Weights of a small transformer language model: 11.3M parameters.
Each number is 128 + 24 x the weight over the matrix's rms, rounded and kept within 0 to 255. Layers, rows and columns count from 0. Numbers have three digits each.

# layer 6 MLP down (transposed), 704x256, rms 0.179, rows 396-412, columns 128-255
115167119116103153156144116112127165138145100126147157137131128124107160136149135133075102116153110118144118098149138182144090139163186127113155171161107171119134143109148142136127130111100082124133151110176105093131124150100110129130107160167120144137105100139142162144090134140141117130150114159126131136138145144148090169119138138104133131125141114123137123147099100157114148122158
142120144093136119102096118170134128133147118144095139118101154086126167143136098097134140150112178098139165138138124124129099106117119108128112090122149145141167170167105128120141141157103125118126158151155118137131126116123136130098121104118107132134133169123132125195110089125136109150128123133109149121111104157097178153137135147197116113156123152121140097156138143135148137103094
141117146165117114146124119117109089153140061104126110148145133103148139140123127139102103150146143112154111132115153164128145125160122140140092143053180150130139167114151098183127143121150149082139142114120147132063109122154132131099148080117111099164124108144102119100148132128153102107113099161124134099152126079128118154108161147137178134132151117141149117155136150151124120109141
165156130166132148113107136106141145101083124141091102132126146164103108122149149145100123145113158106121126128144136140167109162131142067132149091165129149083085115161146120105121122102138140110108177104145173130110119129142119142127115108134139117105158150142146145140107170125168137158169117129190111160088105154105104093151120098117138153153120147135124163089108137165128166054139
119155128145161123110154145135150116131142115115130143129180108129120093130087160129101128131097128168124134129084167093067137128110149130092139125141108150152162098094100134135125092137163107141131140144122140158148152141101116142123161142118165134126129123147141133142150059103139121153091149136139128122152101112136162126116162119146055148171126118134102157134196150148157097170133
131135129145159126103114144103070150162093121098165168105132145103093127094139126150109110131128143110119133097143134122142097131152130134097153107131098147125132125108126095123132157076159142146130117102129141125122117101130088116171135141128125173100126148169126104127129105117089130147114138134126150155134116143077123099154136146114104101133143136130145091089092179117183072119098
091133110138145112117156128126115111125114102143105152150117139088128095104097138149122112092126103134127121133121176153128114093124144100133144133137116212130143123124130131083127089151135106103160138122143115102093133131131135144111157128130169107088146175115111106123122151116127114117145139095148083121109131140177117127087121128109122107148139133117111077173138110140135124135148
140145116174114117130135138102156117122131080095090117169149129185140099098124177097130143130158127127131149118154119117120126178129127086114157138146122098139118129116132147099092088109113137143134106104049142104116126122129130122135109121113119132115143060097132120154150087134122126166158140107109116142175115131078115087131136208102144165202137142131153127106114139142142131112091
149149145125153133163110159130128120098128137148112099093153155132135135147129155119118155089066183135129133141155145110152109139148171126110118119112135120117096132169107109151145123132128140120155125119148125144103111132072123122124129124153154109150114135136132122122148149138097124124141102143158107150102148146123110118142111164147110133090115124132084120129090136131110105066107
076133106107142162108113145103132110147160113141081127110153119121124124111105112149171086110129154103118119155115104192090138183108138088123113128101126133139132109144134111114117120133104149119138137157128094123159086138139119132111137098162107152152136131123146118139133184113091084128135121124135106114144094127130126157170117127164133146088121143147146112080133153152131142109133
088149134164158146183104098123093126159127141136127176142138135164158151112168126125173111097146130093131121182102108120180120140150129118095108093121146126132143103138088109123103187065131147170115110121184100192107105151076105074175184119135116145148089123171118125146132154163057110158122134107111125116104137146118119155089143108119129157126121155125118129127102094113104173125115
073080148105115131159101117123123134165105156142125155066150153117086126158160124119184137128150087125112123101142120132082075125149127156106137118163098158141123140127076121128159118114152108138127159141091101120138157127156119167099126103146103045105149144088133100090090103101103133136126140123102131127125123161185132167122128151157122148126129154095129115100114132108139155135105
151077129152062117138138158136093138118154149135111134135105150173105155159180147148107103143154130111154123113124127147139105158123153125083154120157126120095110135130114126096131120088145119104126108110086124167138107133154104086138164137122181135101123111118160108132123161098113120166153143147074126112097111139167076132151152129149117140119087130141160138118120162119133150165118
105126130123093137132156126115107176137132165161115106088155145135123094134142110087118109161090137085157111145142123135100080146133128095106140138135116183118149126101137132174111137144096139095099129121083130166149130161151111136149115123133173122118092157103111164116163097123136083121102107138159140121114137096107120139125106154127157123102116134150112132148095114118113106072141
129120150151111064087152104136099121090107142102131133137139143126119142135130094131116117113115110132125088126081104150105137123155200155135128152140087104168163121086131156115143118101155128130155114129068139144117155119122149122120141093155095113137153164166134129086112143126140123111153144150152079156149104125179120146130121187135162107142132149144141136144145094104138103151151
155138155082132104176126109127159133080127099112135123118125134125111154118115142099113159090094113152104142123112102107123134157146132136112147122131112072101131116124146100148134097142162114139156163123125148126122136127114112127115129131126140112144122143154143121114177149124139123145191094121156057126100120147100132166143123079124162096120149129124130086149144146155124140106151
132125169117108150139151137125144137151122091134149129152104126105162155129136110113150173133148105136096175125139120114153106135162127130132137115153134135085098089093166172177144124158093085116163125129082134134124121153106123119152168122122102091167110121142148098119148114122121128105101098117132144153094136166119133156178155139116137100139122116104147095152182147090147106205145
# layer 6 MLP gate, 704x256, rms 0.165, rows 397-413, columns 128-255
142122127187118138120104100145131115123127120115140126118119131082126134104159127140136120119109131121151104159129095123156150137106162125115069179145154137116093092127116148102148109139159110136155102113162151121095135168172155134094130100162180102131109119096181106109152082145114125132129141132182136094164100112120112121108086122155106131140129170186101157121139125095095121150179
126110132156086128184105098157082097158109128138109111096114136109134151135119128157089112131150093128141139121158111153181151128140126147116111144089116174141127122110105078147152163125163149145149109138104109150082110158135135123104150110135109139153116102134147105087131114114138089115083118137135129119148087139114156142125145137147107101133169104166170104138116137138145153153150
141144122099113134136110116142157183148083107154115096143122155153150149110118163152131163097130163134156131130153127118132123104156115118152097137119087128070137163121170104083122130136092123093147122139172106160069132086116128134141112120103117093100146094139109128124115117118145140113092132150143070112108109095132122084165131073138111130094115110114119116104114118115138092111147
133123119141155125150110166120133099119099131121125119120133124139115140134106123115190085107125145129141139097145097142076114114149148117120106141114122121138141114134139135138097089116120075145170144108119100156087153140141109170112104141122102116127161139164143112147100072112166120166094113112148144163152145105139123140118135075199135110119133130136105102159119144171112156116129
129144124117105114182124115137153151125119156114094118180132081127142118114151149129129170094111126109118120119141132167131100071145090123106117111135116151101098093148134120140106109155125108127076134147137122140128127144115128170097117124133156150123137121106143134124142119168138172129146070096152099153116134120141149125119150126146150148108118099103112127151119123149107109114109
162091135121084122149099120133109099091141158111090133095120115136147132122152120133164122121081155124110159093117130122156113103132140160160068118169131172133137126092128153117134159097128162143154093147106130148158122100115113134178120156084097166169146115133161131151160133113156141149119118145136146154158156151125119084138147118158126160161136109107170105137117148130113115103140
098122101139163135080124132140124150144116115116101113106117129141109114107142155150156170137136128124139120156122125125140121125143110109087139161161097134092147112108117110101134099149125112140143103099169135153113093104123089140133124143127106152136089070135150166155164098148142148156151175138106107128124093162188145104174113144107155135102134164180167163132149118095091178071151
130073128142133135139152148097146119127111163127123121134131109109095100124144069113125145141127137147120102097101086163140127139099152114104119117133117164140093125103172109194134140126113142122125130128127153116132095104207136115148111120116132139129093122101117131057131082116167078053080113163136085092098143125101201141114163088115128091109157144100107133096114114131166109131128
126145155117118115151094166132115089113134123126100146129169131160115156109120108114125142160091125127151101138133143099100126094110158172122095107138116119136134140109138121141110109141150133121125129119104158108138107140114147115097130108112127103127105108118136115118166103109139163170138141137107086129109128155106137114112147098140049153149112134108119144114132128134147168149131
116114135102151134135117143129162145122142149153137153145116122165137118094139074114177137159128150128128131143172110148128132112162121127090133102101096143180139111144132150121142139149135143156128141106139103124107123134124131133135136143108150169158078129079110164113133120130142158143126118133123127109066141132165118148106160105120111161116135125188135104090150094139117179068121
136162114148113148117076146116139112135153156149121114129125141102089154128105123109147175142112169098152129174153099137106160151135053131134095102146129150142124133132182120169122159143135138124142110110114134139121121149142118145129130127136113134095142116099136153090147113119089090192112128106157084138135112131091131102130141146098174117097100109125129147149139159091113128096138
126178138083123147126168169110096134086119164143131113160099126131134143150128121125125110128153138139143139101122110107125101156128158145120165127147147114137148114144153132124163120089121090112140095166112107138130141113138146140091131161108161100125161139147103157123077140118110129105119157173086106138137162123135074155106159169136124142123148180145107122083124141128150112078145
120108127099121122097121110153144144143150160159078110118125133071173123119121177131127127136112108148107091152174154118178128111127122127115129124110137112128118082092132145106112146132101089117160117089111124131160158138141147129113138104130137140140124131145093160129117103091168119095140120118133112124124071140094149099130118115138141130132078131137108153144111155129072084132137
169139142112137158146086171098104123116111128093134130136083105117131106105125104138115127129130115126171215125137048172151152119122092163080177119119111102129124122129075156139126139101127161170107139133113122092143159114096151102108126117126145141108112114169099107134151105120151162143117126117157107125111135152111120106087154144187062138095097113098089109128150116141106093143142
172116126129149115148121111103167108095119134161078104173116125148092087097089119169118123160120119141166105107124128147137102123152139132147144142101128116097113162098107088144120130122147142151138162171168140096099117142112135113106133148131122112143082142140116140141143144117165147104142160119180070168094118132149122141117108140157111132088121140140143133124109128164101094102153
134130131092151126089136162112123095119144122163087155125110120141090055180143117125131110169181128129085114099148138156167160098152152122144107113162176103113111119120146096126128141136159189117154092122154101150155165118131145161124118109133130133142106099127126144170138109117150147113149176139167156151182113133094108146109127116110112153115132119116154131123173111125112146104172
115148096126131106142159134138140143131143150152128145124123145144137091094118145146151137115101170127147111170094126096112098153048093154180111116095118170117120126117099088130135113145097096097148119112104141143142129123156158133126106157134124125105099117106066144148122153183179138089137125126143112101132127155086133111111105153150116118151138164125124103103120116118147175061123
# layer 6 MLP up, 704x256, rms 0.181, rows 397-413, columns 128-255
098108124120171127087140138067124113130106083125132121133129174139157144107081089136165156120110121095098136122125112144091138152126130120095164107148142090117090125108133157137156091103095164149139106136120142116154109167144140186143134109153123154130117087157078140106145152156172124158124107150126093124143146114121140169098126179153138147071173100147128123142161150139112111164140
106110127117113147096128128134122147100137135129139127116101121180123135109127128103113139134080135100143122108147137139114161112102132122176143150147111146075122096117131115128100132128107114165106138158133134118142126136111115123113096195087109111102160128141159152120125159154155152126122142096110149154115130138117142148147092145135090157132102138108126134145158100128114101139093
119114127156164117166185118119140113135177127166136100146154096136111062128111156156115139154174077147132137114109132153065100117097134075103146110111105180111113149082131185124142102143142110163131068140135171136128139195145145134148158140144115125165178133100147121120097099159143153144092094160092151125079096159129117115144143156127151097126118143137108114185099120108118122102142
084150128108128112149112145110164090130112122129157169135134113160137114114121106135121138133107143095101148144143096149125099120091115150106096091120127130117128119129100105102083117154140108172136146126141128104095139146126141123092146119126113104108140119113142141127147119154118135099109139115100116191104125090169142138097103112139127105113132129106129107112136114158126129225134
095106132099136117139149115132155095143138127105107101124098098141141138133116157068147079150134127150107130133175112097157142143138121066153119110143130117143109173143119101143149145183092099129146135150114136132119155145135155147136104087139137123109102131148131138157121130105150131133112129110164158109110142097180102127129143101098164145127074112150084136161111108108083124131160
106142138122106126145108158158149159098093156118159107125119115104124130094152118096148122107093115071149113104111166156093126164123144130113182191114116129109174173160121145122131122176130100137157109124134137080127122116133127110171171142089148135133116163104132127102108137140098140112134169117128087161137103146128163159148161142103135098130085143135131147142089172152137143182115
147152162128111163179105153073129136154131116145116111118130113107154163130138132122083111138143113142124124131118118160155159192119157146168142096137131121131115134106104108150148150131129123133138179139108117186127093176120168108121179119132146085128156191133107164139167119088128138095134159155107130116125109179141116087110115133117152138106156145120144099124160127117119108102152
109123101105077115116137155124136136125121120132133146101141152157149166107133180099116169165080137149112119184124164114147122072145121122136129146111130139173123103173120116126114110093136162153147095139164117128122132169148106094126052142073131113170108110098128130114110165127107137131134119141103133142106137108128099139150099131118150134100107132182091068149111114112132118097127
132104130134154106146135083123131122144098140163147152159103167171106153130137123122114093161116105150150103117122148095142147102142153116140158141138098118130105164128133154100174135123128115125123111135117170127107148133152154150140144168112133151108153110083104129129143109116135120114115146120155093116134122110141146115101131126120137110128088118150138147109136118098127129142130
140093165130140123094161127104152143117122127130101126140137124161135116154138121088106104137127092099146112131137110192155130125092166101135147131171138163126136155125128133137142144094162157138099130100138107168146125127119110141127098133138102142139128121132165121156100107150119120121121134105133114126114109093101143114105108125098132170162170116121157077085117116078110139133171
102113146147136131111121108132115106165092154158132091135098105085152138110101124085166162143142136119160146113132093101134106158153111152089126125172171146166110145104100104156138168137140133128120125158143138115083166111147212157102100130104170111115108100162171166141091120104111125166127144117086134157172128115171131179112124145081138088112148138103129143132166160115136145113154
114179142122146122160137125114139074145109088148149113151126136143106133112080119129112094078102125150116142123158124168129124116121083128090106119102128122138134140149091111136122116137139114130143138096121117145121087171155129128157101143139104152146161119144093104131143124115124148141108055103120129116108108154112150075143121063102160156173128136115103113146121150117146129140134
119076099091128128165091144136126101129143111135148120148135102144108136115124077149147109115139131149149079150135128151120122142125125139111142085121169144132142075167120142136155113062102117113132188107149136099118145114177115160147122115145146136125124121152136124123149132154143156098130139123123124175101091079109191104127118095137112134151124135110161136126118174118097129201105
075116113142117120126124084084131157137120142094105112153154096153163108155126106162125107160114151119103148156149116090193123140109121136140130146120133140109104126173109131094153167132114142127162130114139147129145119102135153129125130180126165116098118097128111104126117101154106153115170133137112130134130095152118105131139164124129069161141105127068124132108133129162113123122131
149127135092079109129052098112161102112122118119142096125129140124136085136116173132085140117090120171097140158128103124111122153123072162105166126115122094116151094105136131155113145152143132169143179161131163113097117119129158147121156135089100124116113093130119149097150149113082088111112125129162074119095152122118116149157121110140138158054147174129155100165119133099128102169135
122135143115144134164129162091168102175168129146135137114075095149159157089119103120146132112179080124166065143124118119147099131089154110102173127151134118145159136201111119132112155112164107116108130154104129088092135133101144138105121139129142157143113168113114123105115132122142096124120123133140066144100100086117146124145104158188125139122097112137146127143142103151151095119095
117137110131111143157132132126129106087098163148165127146148093115145143116140096123126125124134136108112120133139134100129141080112148133142102125141082170139142127117121171113152148128128130138121123134110118142149171133108160076113135123166161104113139117110125116115116119128140126093095152134111097093150146156091133133083170152115093132144133156090143143141092122163113134089122